{
  "n_layer": 8,
  "d_model": 128,
  "n_head": 4,
  "n_kv_head": 2,
  "head_dim": 32,
  "d_mlp": 320,
  "vocab_size": 1024,
  "activation": "swiglu",
  "norm": "rmsnorm",
  "norm_place": "pre",
  "norm_eps": 1e-05,
  "positions": "rope",
  "rope_base": 37300.0,
  "rope_fraction": 0.5,
  "qk_norm": false,
  "attn_scale": 0.177,
  "bias": "none",
  "tie_embeddings": false,
  "parallel_block": false,
  "init": "trunc",
  "init_std_qkv": 0.0366,
  "init_std_o": 0.0,
  "init_std_up": 0.0366,
  "init_std_down": 0.0,
  "optimizer": "adamw",
  "lr": 0.00194,
  "beta1": 0.9,
  "beta2": 0.98,
  "weight_decay": 0.11,
  "lr_head": 0.00731,
  "warmup_steps": 274,
  "schedule": "wsd",
  "decay_fraction": 0.69,
  "decay_shape": "linear",
  "final_lr_fraction": 0.1,
  "batch_tokens": 16384,
  "seq_len": 128,
  "doc_mask": true,
  "train_tokens": 137700000,
  "steps": 8405,
  "dataset": "wikipedia_en"
}
Each number is 200 + 40 x the weight over its row's rms, rounded and kept within 0 to 999. Layers, rows and columns count from 0. The size before them is the row's rms in percent of the matrix's.

# down: layer 5 MLP down (transposed), 320x128, rms 0.0766, rows 14-48, columns 64-127
# gate: layer 5 MLP gate, 320x128, rms 0.0783, rows 15-49, columns 64-127
# up: layer 5 MLP up, 320x128, rms 0.0771, rows 15-49, columns 64-127
down14,102,211,236,224,203,171,167,187,200,129,230,223,146,172,188,181,206,161,237,245,193,223,197,195,192,164,195,310,172,272,242,280,198,208,199,151,159,200,246,225,176,243,250,164,217,159,264,183,177,143,268,134,158,208,197,200,185,190,114,172,262,199,171,190,188
gate15,099,256,120,235,231,222,199,192,260,121,167,212,238,281,203,175,243,142,288,245,226,237,190,201,224,184,193,199,181,250,211,187,198,169,257,203,191,168,195,207,227,220,192,189,217,180,279,198,189,183,243,141,173,168,138,177,157,206,213,106,180,163,213,158,164
up15,097,237,202,210,216,187,206,260,143,140,149,225,193,233,152,132,234,197,201,173,128,209,190,194,165,241,224,230,288,160,228,199,267,194,173,185,153,184,194,227,261,161,157,198,186,223,116,191,158,264,157,236,194,229,190,193,146,158,243,194,224,251,243,192,221
down15,099,131,141,185,243,156,218,185,213,232,204,183,153,212,141,187,214,182,146,231,238,214,219,150,212,152,200,255,167,204,300,224,198,254,248,161,214,174,204,173,165,223,272,192,165,229,176,162,168,181,202,181,201,216,143,170,185,249,139,239,142,128,236,299,193
gate16,100,269,209,211,222,134,135,238,144,233,245,173,187,278,172,170,173,213,184,208,192,210,122,236,198,167,123,188,280,190,194,255,135,229,222,219,202,192,237,156,213,211,257,241,194,230,184,165,217,235,194,210,149,241,169,202,198,177,255,243,221,170,206,260,160
up16,102,134,203,253,204,166,283,178,214,237,254,163,213,272,222,178,147,214,134,231,206,113,180,126,192,217,217,194,209,145,182,257,191,187,193,200,275,216,146,181,242,145,203,215,224,184,175,207,210,253,235,271,195,147,203,136,190,294,186,189,223,234,178,271,186
down16,100,216,166,145,145,220,241,219,239,179,204,207,221,205,122,231,156,221,184,192,234,284,268,155,268,169,249,228,231,210,204,198,220,154,148,190,210,172,227,229,219,258,241,159,215,175,198,178,210,203,227,186,309,191,200,197,209,238,157,212,163,268,215,187,147
gate17,095,216,193,240,242,157,221,206,226,138,199,161,253,237,147,267,160,138,312,167,294,215,218,241,198,257,167,158,262,250,149,169,230,216,219,180,207,167,218,163,140,202,274,131,176,213,241,205,147,156,235,228,194,203,180,155,194,223,181,212,149,200,162,187,232
up17,098,214,182,232,155,188,194,210,228,240,205,222,238,147,192,243,176,224,174,201,239,231,167,237,192,228,202,192,161,187,247,260,124,264,146,197,184,185,204,301,87,274,219,169,297,143,142,209,176,277,264,132,240,191,137,181,177,173,137,221,247,173,156,180,207
down17,098,229,219,173,152,218,196,230,199,224,120,214,192,214,187,127,165,174,205,208,284,210,169,171,218,128,158,223,249,205,220,179,193,203,132,203,234,249,226,225,177,185,176,245,268,217,276,157,210,241,236,215,218,214,242,248,213,101,188,282,193,209,175,220,172
gate18,098,342,178,234,203,140,189,220,214,216,255,218,154,188,108,233,184,193,204,188,167,263,260,229,225,231,224,154,138,241,234,272,214,257,240,174,221,193,178,255,195,240,267,166,190,221,132,224,221,164,183,169,226,228,184,189,158,232,213,214,252,206,197,190,181
up18,103,145,194,214,209,221,212,254,227,230,228,258,170,199,164,217,191,187,196,225,196,164,172,171,191,194,206,159,162,124,152,135,190,230,156,214,148,218,216,246,211,211,237,273,241,235,259,200,239,206,146,187,283,165,201,249,247,234,174,228,162,97,136,184,190
down18,107,279,225,158,234,279,187,237,220,212,157,167,204,235,196,186,161,180,235,218,175,174,252,165,202,209,149,158,189,173,250,167,215,210,235,106,166,147,208,183,229,200,151,227,199,195,241,214,245,208,186,179,158,184,177,187,181,153,246,204,300,235,189,244,218
gate19,104,211,200,162,221,245,191,210,233,270,221,195,210,140,256,266,256,160,150,176,257,206,164,162,199,183,162,202,252,217,186,141,243,221,250,201,240,200,245,190,263,240,183,245,213,230,206,236,176,149,242,183,231,169,157,212,222,207,146,145,153,202,271,168,244
up19,108,235,236,129,167,204,176,219,165,199,175,100,201,273,267,170,187,125,247,284,173,240,203,189,232,225,180,250,149,206,217,183,187,165,196,243,259,217,203,176,206,224,223,224,203,257,177,185,169,146,257,164,152,242,181,160,271,179,207,183,185,174,235,202,243
down19,106,257,194,153,182,193,111,185,144,209,250,185,182,212,194,225,230,203,127,206,246,202,174,250,155,219,223,169,228,119,197,164,213,186,179,190,183,181,130,153,195,114,241,202,189,185,177,197,147,195,203,192,132,248,219,212,204,136,171,170,168,246,247,144,299
gate20,096,178,222,203,188,208,204,204,188,132,220,169,201,159,193,192,134,153,204,166,216,209,210,210,184,278,226,175,227,191,157,126,244,215,204,173,183,212,312,212,286,227,181,198,274,227,243,165,301,172,272,179,175,193,148,199,261,139,151,204,175,212,209,181,219
up20,098,244,216,141,191,207,231,232,190,180,199,198,247,207,169,137,229,191,256,169,229,245,217,151,237,241,212,137,258,137,264,136,210,249,170,170,187,175,231,227,141,184,203,169,206,188,166,236,236,186,131,106,122,206,134,218,186,183,154,161,270,185,221,163,202
down20,098,123,168,214,194,169,237,189,171,214,206,216,256,192,217,190,259,161,183,162,156,214,159,227,135,263,340,133,150,219,224,239,121,216,175,222,136,238,145,239,198,114,183,192,240,223,277,172,235,186,185,197,166,173,168,214,122,178,187,213,174,136,209,184,308
gate21,092,241,218,138,245,209,112,207,162,182,209,191,109,220,225,209,182,239,215,157,241,264,260,218,185,216,208,164,91,154,205,209,167,163,149,162,235,190,287,188,199,197,224,113,257,194,227,186,209,163,245,169,174,164,135,228,190,187,249,223,196,190,258,209,190
up21,097,170,156,161,271,225,221,189,206,266,223,146,164,225,150,272,216,237,197,252,183,279,200,190,162,209,151,243,163,265,201,281,219,161,155,153,284,116,197,238,203,217,187,166,206,229,261,162,183,199,161,220,157,180,222,206,189,269,150,207,262,229,188,237,166
down21,098,203,156,207,176,260,211,152,216,135,216,200,195,238,171,196,202,257,257,208,199,148,166,211,213,208,220,217,192,278,180,264,141,192,133,240,285,165,186,283,236,218,175,154,151,208,190,206,188,191,159,171,206,128,226,123,226,160,192,187,207,193,246,159,224
gate22,101,177,178,217,219,181,174,184,264,276,203,224,241,198,221,168,213,303,211,128,201,195,203,209,208,175,174,83,270,203,185,157,157,322,201,234,176,233,244,165,252,254,171,162,188,203,201,196,183,200,212,238,280,205,189,198,251,231,194,211,144,279,237,214,238
up22,095,236,190,291,251,185,251,172,168,216,166,131,148,206,167,191,159,248,166,178,203,196,191,144,162,176,129,196,222,203,94,276,196,144,195,178,196,172,217,206,163,219,225,267,198,187,182,225,124,226,202,206,234,175,190,193,148,162,210,194,168,217,160,187,211
down22,096,233,194,190,216,181,176,220,268,180,254,226,262,167,193,164,229,204,219,238,203,222,131,165,123,188,163,176,129,193,224,180,196,182,168,214,208,231,187,176,246,199,168,174,202,220,167,122,218,230,201,185,234,210,130,230,198,225,215,237,240,174,153,163,208
gate23,100,276,201,131,153,140,207,194,208,190,153,224,238,198,152,190,210,175,228,193,252,197,218,205,236,123,189,138,174,209,202,171,197,137,218,139,286,213,260,238,285,203,143,242,212,227,336,152,214,167,155,155,101,205,178,195,204,130,191,194,214,150,238,194,178
up23,095,182,156,262,176,168,219,192,238,138,203,197,242,147,119,125,246,170,172,187,174,198,152,216,155,195,214,207,203,241,202,117,256,211,269,184,231,176,242,159,217,262,173,166,141,145,234,216,209,190,179,218,273,199,218,200,193,215,166,210,156,207,180,236,162
down23,095,206,206,203,201,149,244,233,193,187,153,166,198,232,174,183,186,214,186,221,225,211,247,120,240,145,264,177,190,183,159,184,199,146,178,211,233,180,176,211,271,192,237,198,281,201,261,255,272,141,153,93,173,201,123,135,284,244,196,168,178,174,147,176,149
gate24,096,176,168,187,168,209,139,184,202,180,275,193,235,164,157,195,236,212,150,273,211,185,270,232,137,188,232,125,211,210,232,208,193,87,236,237,226,184,188,150,194,229,110,164,192,221,168,146,226,189,232,216,189,236,127,202,206,146,225,220,227,198,244,127,212
up24,101,303,190,186,227,164,142,222,195,143,147,263,314,215,213,265,215,257,209,169,232,189,188,168,220,162,212,182,302,161,213,252,162,118,207,210,225,162,157,229,185,178,203,163,239,220,291,183,235,146,175,224,191,245,147,231,134,192,187,154,229,193,267,170,265
down24,097,193,214,181,205,208,154,195,215,198,174,232,228,131,245,200,171,204,122,137,156,226,203,240,216,191,223,210,212,150,168,243,163,186,163,245,195,202,136,179,200,177,278,100,236,195,133,195,295,186,233,230,216,243,113,246,221,153,236,177,206,148,266,240,187
gate25,099,160,241,108,171,212,195,148,260,174,207,140,188,226,204,270,180,186,249,232,237,159,183,163,240,171,258,222,193,231,182,162,169,318,255,202,189,240,226,213,272,177,140,217,218,198,195,217,163,179,179,236,187,236,185,163,168,220,189,153,226,120,223,198,222
up25,103,276,150,185,208,206,224,137,210,206,252,205,151,211,200,152,232,206,241,184,182,251,176,221,185,232,168,209,193,168,262,166,234,141,210,193,243,237,228,162,225,162,233,149,206,188,289,197,233,211,256,219,219,211,246,194,205,212,283,188,177,214,202,179,200
down25,099,164,224,164,212,278,215,201,262,219,150,233,162,183,299,187,255,204,230,183,161,254,175,200,207,201,223,233,218,269,213,89,201,194,177,178,314,298,247,166,235,191,263,206,227,145,234,255,193,193,237,173,217,157,160,234,192,191,283,174,162,118,225,216,190
gate26,096,283,279,229,255,140,193,211,165,187,290,201,211,220,201,225,270,253,292,149,189,225,249,238,257,219,247,155,149,279,192,191,231,159,214,197,167,194,216,174,235,168,197,173,178,172,247,136,201,211,180,199,171,198,218,243,154,190,284,203,216,200,270,206,252
up26,099,177,177,199,180,202,187,189,157,208,142,217,247,198,149,225,164,245,153,202,329,248,220,166,253,153,169,277,217,213,135,278,233,238,305,158,266,206,168,227,240,224,171,230,186,227,243,182,218,137,133,150,179,240,152,218,124,153,165,213,191,234,223,297,186
down26,100,173,238,213,188,155,246,175,195,177,231,232,210,203,232,168,251,192,186,157,150,178,118,158,248,165,207,243,144,156,155,201,218,285,161,128,218,191,210,229,161,214,176,191,180,167,286,184,173,212,254,254,101,179,155,174,225,193,190,238,216,162,181,208,217
gate27,099,198,252,183,217,211,139,170,318,169,228,166,221,197,190,156,185,185,90,226,201,238,205,203,229,218,182,154,187,202,258,171,138,219,221,170,144,243,270,254,200,284,176,209,224,199,184,176,229,227,167,155,203,240,169,160,155,279,198,174,194,256,246,192,185
up27,101,259,207,222,191,166,180,149,138,240,208,275,224,217,264,256,194,217,203,158,122,194,139,224,221,147,149,259,166,202,244,129,208,259,236,163,259,210,170,263,180,249,170,204,223,192,240,187,176,130,194,237,212,217,224,246,117,194,177,194,199,159,170,255,234
down27,103,157,209,199,193,216,199,229,226,265,203,276,188,173,222,209,224,249,174,206,181,190,160,190,218,207,206,185,155,230,230,194,140,129,195,223,200,198,194,253,197,217,216,168,173,186,213,232,219,172,92,220,256,208,92,169,224,191,257,205,167,207,142,196,226
gate28,103,175,250,215,155,230,183,80,205,242,238,235,206,183,195,278,242,175,172,228,186,190,239,138,134,171,177,202,125,242,171,218,258,147,234,160,156,243,177,182,287,217,220,206,205,175,176,152,279,229,196,255,294,156,186,109,198,169,201,212,221,172,242,184,214
up28,104,168,211,253,202,192,263,172,176,233,166,257,269,216,193,233,145,190,212,255,233,189,170,240,226,229,186,180,189,177,179,222,172,265,278,217,236,306,168,262,163,193,193,169,271,264,175,195,200,207,306,230,155,174,184,153,212,146,213,220,247,172,187,140,267
down28,107,170,211,188,188,271,216,243,250,204,157,196,159,217,225,170,176,201,229,276,174,244,203,198,232,203,180,277,110,201,267,120,187,244,273,166,199,226,215,291,258,136,204,124,142,318,226,178,137,268,237,205,237,168,249,208,167,179,162,186,245,248,135,232,172
gate29,096,184,208,209,236,214,228,199,175,181,183,182,169,208,153,154,137,170,115,233,205,275,185,178,191,192,173,185,273,180,221,177,184,206,233,276,183,314,119,235,250,207,208,182,233,322,234,206,242,171,233,231,189,173,213,166,191,233,254,182,161,139,173,142,260
up29,096,230,222,207,200,163,183,187,271,170,196,146,164,222,218,182,202,276,181,172,206,251,144,210,245,207,206,216,245,151,227,230,229,125,213,194,183,182,239,205,272,202,222,182,229,155,226,205,171,129,261,202,174,154,185,269,252,150,187,196,203,207,202,217,238
down29,097,203,252,213,219,200,193,214,188,210,140,244,217,137,198,161,188,110,167,221,207,223,241,190,155,223,197,267,221,243,296,228,251,185,147,175,213,252,174,174,180,93,186,182,191,268,170,232,209,198,186,162,242,190,227,284,200,227,216,261,185,144,168,187,265
gate30,107,217,247,225,159,140,114,169,221,218,169,246,189,154,255,226,269,236,239,229,235,223,169,220,204,233,278,135,217,226,153,203,284,224,194,258,98,184,206,213,180,158,220,239,224,169,176,193,194,186,229,202,239,253,205,164,132,201,182,177,178,248,142,221,215
up30,102,167,207,220,175,165,188,240,235,218,140,168,246,132,142,196,226,224,193,177,229,185,224,210,186,277,263,267,179,182,189,252,246,149,147,129,217,187,218,185,206,182,204,116,148,192,222,180,143,192,169,264,200,235,181,168,113,207,193,303,237,193,240,201,204
down30,103,169,141,226,190,227,156,184,232,229,265,250,219,180,214,154,283,230,192,243,211,220,178,186,213,167,269,171,234,252,233,169,230,192,171,238,203,222,179,152,242,167,194,264,228,200,179,286,233,198,206,219,194,262,243,223,173,174,258,199,192,211,204,151,214
gate31,099,203,236,268,143,241,167,166,227,207,151,231,180,184,177,181,181,178,225,177,270,196,165,215,215,237,159,192,189,229,201,173,190,175,218,147,192,230,229,202,175,168,210,193,181,229,225,292,187,224,258,208,192,167,187,231,232,263,221,177,193,195,206,204,214
up31,102,159,154,211,270,208,277,199,205,197,239,176,127,172,259,233,142,162,201,176,168,170,254,122,286,211,247,196,156,171,266,250,210,180,191,215,152,176,210,173,243,193,201,165,200,185,184,207,200,146,235,238,184,142,211,213,237,157,197,280,217,308,151,287,174
down31,101,160,239,198,219,179,238,181,188,191,228,228,151,171,227,231,251,327,168,191,218,243,261,188,224,164,259,135,246,154,192,242,256,225,148,221,165,255,207,263,171,160,152,238,144,142,237,172,251,181,239,196,201,223,221,178,186,175,232,191,229,153,159,190,198
gate32,097,216,276,183,156,250,227,238,204,245,172,206,228,182,233,238,231,213,183,216,224,164,218,212,247,141,208,169,221,219,234,233,268,201,239,173,267,182,331,238,256,190,194,153,242,218,169,146,121,247,220,186,140,230,274,176,235,154,168,191,222,229,170,100,132
up32,098,208,167,203,277,248,168,148,165,227,221,189,148,228,181,136,226,202,213,215,240,178,200,158,261,161,139,220,189,189,241,190,191,209,203,178,105,274,165,202,175,191,229,260,186,265,164,223,90,232,270,198,172,219,239,126,170,197,268,161,121,212,269,222,212
down32,097,92,192,232,140,230,178,195,263,156,220,249,162,222,203,311,203,208,201,159,235,154,197,217,213,207,152,253,276,161,202,154,213,221,247,210,188,176,223,241,151,184,180,152,173,279,232,206,232,218,241,226,213,280,161,169,249,226,141,188,191,142,275,197,137
gate33,102,290,212,195,136,210,208,147,164,160,123,196,177,201,257,226,174,226,188,171,174,186,163,200,304,183,167,208,197,217,208,199,226,260,183,189,200,152,199,170,165,163,150,88,174,203,210,184,219,157,229,197,134,226,134,151,208,268,126,176,226,287,185,176,122
up33,101,198,244,270,249,121,229,200,253,192,204,210,235,133,211,225,205,202,278,186,193,154,244,221,189,193,271,149,205,158,210,204,184,246,227,124,171,184,192,130,197,275,232,274,210,194,181,205,187,223,206,242,201,263,191,141,173,203,279,229,202,189,249,163,197
down33,101,239,224,237,201,164,214,192,224,174,167,208,249,183,194,212,207,176,236,213,208,207,275,271,229,162,140,245,198,259,202,236,218,141,231,132,255,164,201,178,213,57,221,200,180,210,150,163,173,206,231,259,190,225,244,207,156,239,177,123,211,228,250,225,160
gate34,098,243,137,276,217,158,199,160,202,118,232,155,149,244,231,189,180,249,229,144,185,208,189,253,190,159,175,204,237,191,269,295,251,219,271,216,224,158,231,210,211,225,98,139,236,200,197,265,176,253,161,202,131,231,234,218,222,199,168,161,257,195,184,251,152
up34,099,191,169,156,189,208,203,286,171,205,211,225,148,221,172,168,215,168,273,222,216,165,282,180,250,134,194,223,134,151,252,169,228,229,142,206,195,231,164,168,203,208,244,117,172,229,205,152,226,73,257,173,205,137,238,215,244,177,170,159,291,157,225,255,133
down34,100,104,222,187,158,280,226,172,137,236,234,265,148,228,198,126,152,190,194,156,206,172,261,153,230,224,192,109,183,167,187,162,128,233,192,230,209,173,149,175,218,215,215,233,171,228,272,147,161,142,174,199,269,222,191,227,223,217,161,244,164,221,224,192,185
gate35,100,192,137,141,220,140,175,214,190,220,245,120,162,223,252,229,251,186,189,124,217,264,164,219,274,235,233,111,176,226,198,179,177,222,201,210,178,201,196,220,228,282,161,225,230,160,239,201,190,174,219,222,201,268,166,208,150,261,252,217,153,268,232,184,257
up35,099,205,149,122,140,201,139,188,199,215,242,166,163,232,154,239,221,220,201,191,283,255,165,178,143,192,211,171,229,239,238,225,178,168,130,178,210,214,252,123,213,186,135,239,257,123,203,186,177,243,184,246,201,316,182,231,182,223,149,248,250,201,224,227,242
down35,095,130,190,162,209,111,247,147,187,260,198,158,144,213,228,208,213,199,211,192,157,208,167,262,167,213,262,234,214,189,170,194,137,193,269,215,225,167,176,199,241,185,214,215,171,206,192,247,230,213,248,214,221,129,212,174,186,184,254,129,173,222,209,252,208
gate36,093,250,166,163,153,223,209,169,164,202,185,174,173,200,212,154,201,167,188,177,149,172,266,158,183,152,198,189,220,167,199,138,310,211,215,80,196,244,175,211,203,172,191,198,219,210,245,159,268,103,218,183,198,183,205,103,207,172,166,209,195,207,209,173,181
up36,097,135,210,188,250,233,184,139,248,222,201,246,189,227,202,209,203,272,287,236,214,266,190,191,217,208,318,182,257,183,196,163,202,187,186,226,250,190,190,205,187,202,184,231,200,239,185,133,163,138,249,153,200,194,246,159,217,180,134,115,177,231,214,168,335
down36,099,247,258,270,146,200,203,249,166,192,203,159,230,177,210,148,198,253,165,195,171,156,179,182,180,186,165,196,178,183,193,241,225,247,224,184,231,208,260,147,227,176,195,261,254,191,208,203,261,181,190,217,222,241,192,241,197,202,258,119,248,245,217,117,231
gate37,098,212,197,215,236,215,212,209,191,227,172,168,240,132,240,209,173,141,269,179,234,176,256,215,226,194,163,196,188,272,161,229,257,235,237,209,132,176,168,190,194,217,152,194,113,231,183,158,195,178,186,211,277,194,237,141,173,207,231,219,144,192,281,175,152
up37,102,259,183,175,192,233,172,157,130,175,260,227,223,279,148,213,229,206,163,197,142,288,277,188,155,206,170,166,160,226,237,176,196,255,222,212,169,124,171,155,243,227,266,162,183,272,191,341,259,225,165,207,195,218,186,266,177,206,201,269,205,199,189,214,235
down37,100,227,249,199,201,234,141,233,113,255,229,201,260,228,257,213,207,196,280,227,228,196,217,191,198,203,212,218,335,180,173,245,185,158,220,170,218,259,264,210,266,197,130,216,257,183,172,205,169,131,151,211,150,151,224,226,222,173,137,188,201,261,224,208,232
gate38,098,241,212,253,181,222,253,167,254,232,132,256,197,233,155,203,258,227,253,235,155,209,151,151,259,222,192,242,239,261,234,187,216,221,279,206,173,167,169,141,201,244,211,277,187,155,174,299,195,195,244,182,185,154,225,190,148,184,193,176,222,237,264,93,249
up38,099,221,141,223,202,192,247,194,157,158,180,182,155,154,254,216,209,229,162,141,137,262,223,88,194,240,201,227,255,240,218,122,147,182,239,187,211,164,139,247,213,139,132,183,194,133,218,226,166,171,205,213,181,215,158,253,149,149,148,264,140,249,151,216,205
down38,100,112,179,193,182,190,175,198,211,182,204,160,182,233,215,211,205,121,212,253,114,215,218,170,218,185,210,233,151,184,163,140,165,133,253,151,156,187,241,162,209,216,236,115,273,244,197,246,208,186,174,205,152,148,248,172,145,234,233,246,230,170,165,192,237
gate39,100,209,203,239,220,184,183,267,158,206,145,215,233,148,218,161,253,166,228,205,205,215,145,186,232,262,203,170,247,251,198,198,259,185,195,224,151,265,171,150,228,174,206,193,160,223,219,210,186,131,135,202,151,184,251,210,203,136,218,133,115,206,194,203,204
up39,103,193,201,201,180,265,203,189,201,187,192,242,217,138,162,163,172,94,195,179,177,257,162,240,274,145,270,228,197,179,203,192,270,269,132,179,239,219,234,200,232,152,142,162,244,194,145,179,130,223,242,158,179,253,234,190,268,227,209,254,250,182,148,186,225
down39,100,154,195,180,156,159,211,176,182,210,198,228,292,224,254,240,233,225,127,191,233,204,161,217,204,235,141,276,174,255,208,213,149,176,299,177,217,248,251,165,209,141,200,202,185,235,201,229,239,244,200,238,134,220,221,189,209,249,259,248,213,179,203,263,161
gate40,103,259,257,198,151,234,178,140,234,188,191,209,202,158,179,189,205,204,217,168,227,210,211,244,218,184,208,151,176,149,205,230,235,256,227,145,192,134,218,223,183,218,211,204,193,201,263,145,152,167,204,195,139,230,162,282,190,193,149,191,242,229,240,194,180
up40,104,161,197,150,228,144,186,225,172,200,276,241,218,226,125,201,229,237,267,287,181,228,164,142,158,127,208,208,230,190,279,271,234,195,224,198,207,217,146,178,189,211,216,215,194,196,181,228,168,210,225,206,216,208,211,160,186,226,160,229,252,174,226,198,206
down40,102,201,183,200,148,166,214,220,128,197,242,181,203,248,154,158,234,117,147,219,210,191,177,240,227,210,190,165,231,193,159,233,182,270,259,265,203,180,164,256,173,212,261,155,266,184,239,260,218,199,236,249,157,192,235,262,143,173,214,246,201,161,284,205,124
gate41,102,207,194,244,217,112,272,153,259,188,214,216,229,193,186,170,259,217,228,169,200,173,214,277,195,181,161,202,252,232,149,241,198,240,215,258,174,183,197,206,208,197,108,140,134,247,202,244,202,116,204,257,137,201,151,205,129,171,161,188,210,194,262,189,209
up41,104,219,202,213,231,212,201,158,249,230,200,229,193,153,226,157,217,168,121,313,236,168,246,195,241,188,229,188,159,185,211,183,144,201,264,155,189,211,191,188,232,199,183,167,191,175,189,206,223,198,236,173,158,241,201,252,230,181,230,203,107,162,204,228,272
down41,103,225,122,208,162,201,211,150,177,214,230,193,246,196,185,215,210,203,198,173,155,128,285,200,153,186,223,76,200,172,217,231,252,145,190,238,223,216,169,175,267,275,179,174,226,204,154,219,199,182,224,163,198,249,188,191,215,220,220,223,206,232,189,270,223
gate42,100,227,234,207,218,160,168,272,259,197,187,161,146,175,204,129,277,247,234,236,238,219,179,152,232,157,226,182,174,197,263,249,269,173,138,202,205,223,161,208,218,222,191,197,138,238,258,189,188,130,248,255,216,213,240,158,240,217,247,184,162,226,235,189,183
up42,101,217,269,273,187,193,200,197,204,188,181,206,186,227,251,223,210,163,237,232,151,127,190,161,269,255,239,169,197,211,220,167,279,187,222,226,160,233,183,228,248,239,228,223,190,167,163,174,193,220,242,189,172,200,188,167,192,246,158,208,195,176,136,87,248
down42,099,226,178,190,206,233,151,178,184,175,205,194,213,204,97,209,214,187,197,174,162,184,228,202,210,283,205,251,196,223,140,215,143,180,217,184,215,201,209,186,241,279,278,222,241,212,203,249,162,276,146,165,169,220,182,182,222,169,120,224,192,226,116,214,235
gate43,098,226,232,197,139,270,193,240,203,109,215,165,227,203,176,205,139,196,225,192,283,206,170,202,180,235,246,258,174,169,298,129,170,174,262,202,305,236,203,149,173,210,158,229,160,244,248,184,118,142,193,215,196,249,200,188,221,134,160,215,213,208,191,267,189
up43,097,215,201,282,184,201,266,215,198,152,165,111,203,209,179,262,297,208,213,92,140,263,222,239,253,240,151,173,202,203,157,232,269,172,174,198,195,182,215,250,187,180,217,177,230,264,158,179,128,218,211,108,196,232,144,234,171,256,200,198,159,205,203,255,221
down43,095,195,166,228,200,257,140,231,192,136,113,240,209,191,218,227,145,200,247,279,235,245,217,216,194,207,209,100,203,173,217,292,193,226,175,176,220,193,204,123,247,196,210,172,138,204,171,130,194,190,208,210,166,284,251,274,195,59,235,170,211,199,157,209,215
gate44,097,224,235,197,200,199,253,146,215,222,215,224,226,192,236,230,159,235,185,199,256,188,157,124,133,229,178,206,251,252,166,220,130,179,219,223,113,218,240,272,200,256,156,193,185,284,140,167,168,145,189,230,302,211,251,155,190,227,185,261,237,180,212,148,239
up44,095,221,213,268,256,179,179,221,182,175,213,215,206,205,241,288,189,242,202,171,226,168,258,251,161,286,242,212,203,203,148,161,179,228,205,179,157,156,203,101,151,249,189,207,208,219,165,202,188,142,143,176,247,219,224,199,214,255,240,201,233,227,217,185,190
down44,096,230,170,260,217,194,143,194,162,192,194,167,210,179,179,148,234,239,179,159,116,203,268,146,207,227,207,240,208,247,159,229,212,193,234,189,142,174,202,138,270,275,257,270,209,167,174,198,247,252,187,177,175,171,230,143,153,235,185,151,178,166,164,211,205
gate45,093,209,243,219,138,208,175,247,189,195,223,146,185,235,257,191,185,172,222,162,212,135,152,164,226,183,144,131,177,163,168,132,178,128,243,156,134,226,199,152,268,207,134,269,188,314,229,159,191,258,183,244,157,260,223,260,209,147,186,221,222,175,207,176,145
up45,102,182,164,201,245,173,218,183,232,214,112,281,151,225,220,212,149,191,157,175,184,120,251,236,289,171,203,183,236,148,157,194,260,149,167,144,275,160,293,199,195,231,231,206,164,150,238,253,243,232,204,120,142,236,189,198,138,188,193,159,227,216,241,209,164
down45,099,179,213,137,201,187,219,190,187,176,201,206,170,286,187,162,267,270,194,146,138,166,166,182,252,147,199,258,238,204,239,278,199,197,225,214,216,195,169,153,297,210,203,201,212,244,156,229,177,202,202,206,247,202,266,196,179,219,146,247,178,249,216,182,198
gate46,096,157,242,177,186,261,244,169,143,201,169,198,200,219,225,286,234,157,267,268,178,191,165,123,238,254,163,146,182,230,117,243,232,224,242,186,185,233,192,222,215,252,224,242,221,241,141,143,252,182,235,293,235,237,219,201,228,230,156,247,221,176,103,177,175
up46,096,282,171,176,263,183,143,227,179,224,195,211,128,180,135,221,138,228,116,200,236,186,207,207,259,199,168,250,235,228,174,225,173,172,191,204,224,253,192,224,248,223,200,209,224,162,200,154,226,155,194,175,179,275,179,287,192,229,199,265,186,303,270,180,177
down46,100,199,255,230,183,195,234,162,128,164,229,236,159,300,177,217,192,189,216,224,134,231,121,180,199,199,261,232,231,217,232,203,232,135,219,142,180,189,193,204,168,128,200,238,172,210,150,179,144,212,296,209,216,196,194,184,201,270,189,254,179,219,224,216,209
gate47,094,233,216,147,202,75,249,179,221,223,240,156,223,206,193,177,202,254,186,194,253,225,225,198,231,217,239,180,153,261,159,165,178,182,184,237,223,256,173,171,242,143,249,212,188,157,163,168,221,182,190,198,241,231,128,235,248,239,245,179,160,207,141,205,161
up47,100,244,211,204,152,218,188,218,173,141,221,207,261,168,230,207,186,241,173,258,231,234,169,168,245,220,202,195,202,255,190,237,172,151,179,231,247,170,189,133,192,182,183,265,188,269,190,217,238,161,191,248,190,95,114,208,158,215,184,218,224,270,191,265,204
down47,103,124,185,179,206,281,232,221,169,257,207,161,240,229,252,221,157,232,209,148,191,177,211,198,268,209,170,319,269,195,176,251,210,201,230,213,171,276,221,210,179,153,201,210,114,222,169,195,151,175,251,153,239,238,138,184,198,187,194,204,210,162,186,178,238
gate48,092,259,249,175,171,184,222,206,215,224,240,209,234,183,212,204,135,181,172,243,153,209,216,176,235,198,156,204,120,192,239,165,228,239,209,93,199,196,142,194,230,207,183,112,154,186,253,252,197,228,135,144,204,177,245,178,199,211,216,209,233,253,200,193,210
up48,095,237,315,213,119,119,236,233,217,191,166,272,194,199,211,243,183,173,225,219,157,199,202,162,151,195,245,257,164,173,244,208,191,187,178,170,202,150,118,208,221,159,217,170,202,235,190,199,249,199,176,175,236,176,219,223,209,101,184,249,209,198,207,189,129
down48,096,107,194,240,188,168,199,270,164,145,198,200,243,150,199,95,248,184,249,188,155,166,233,244,211,121,205,288,178,213,153,281,207,140,144,288,205,220,200,213,214,256,256,246,158,204,209,200,235,148,231,213,165,183,171,253,205,179,239,247,241,153,229,211,155
gate49,108,257,171,275,222,190,239,172,240,229,174,161,115,159,169,182,154,176,150,185,289,129,216,150,218,210,148,215,125,228,205,194,237,227,276,147,244,197,322,161,199,166,216,211,183,182,175,190,213,118,228,185,138,216,206,221,178,184,211,169,158,231,227,197,190
up49,100,183,185,168,235,175,184,233,247,186,164,210,202,191,245,257,223,161,278,237,186,261,200,200,126,211,302,147,191,164,263,195,259,179,120,274,172,183,218,200,258,200,201,155,211,155,201,274,194,183,253,177,249,222,233,166,216,243,230,148,283,114,277,274,130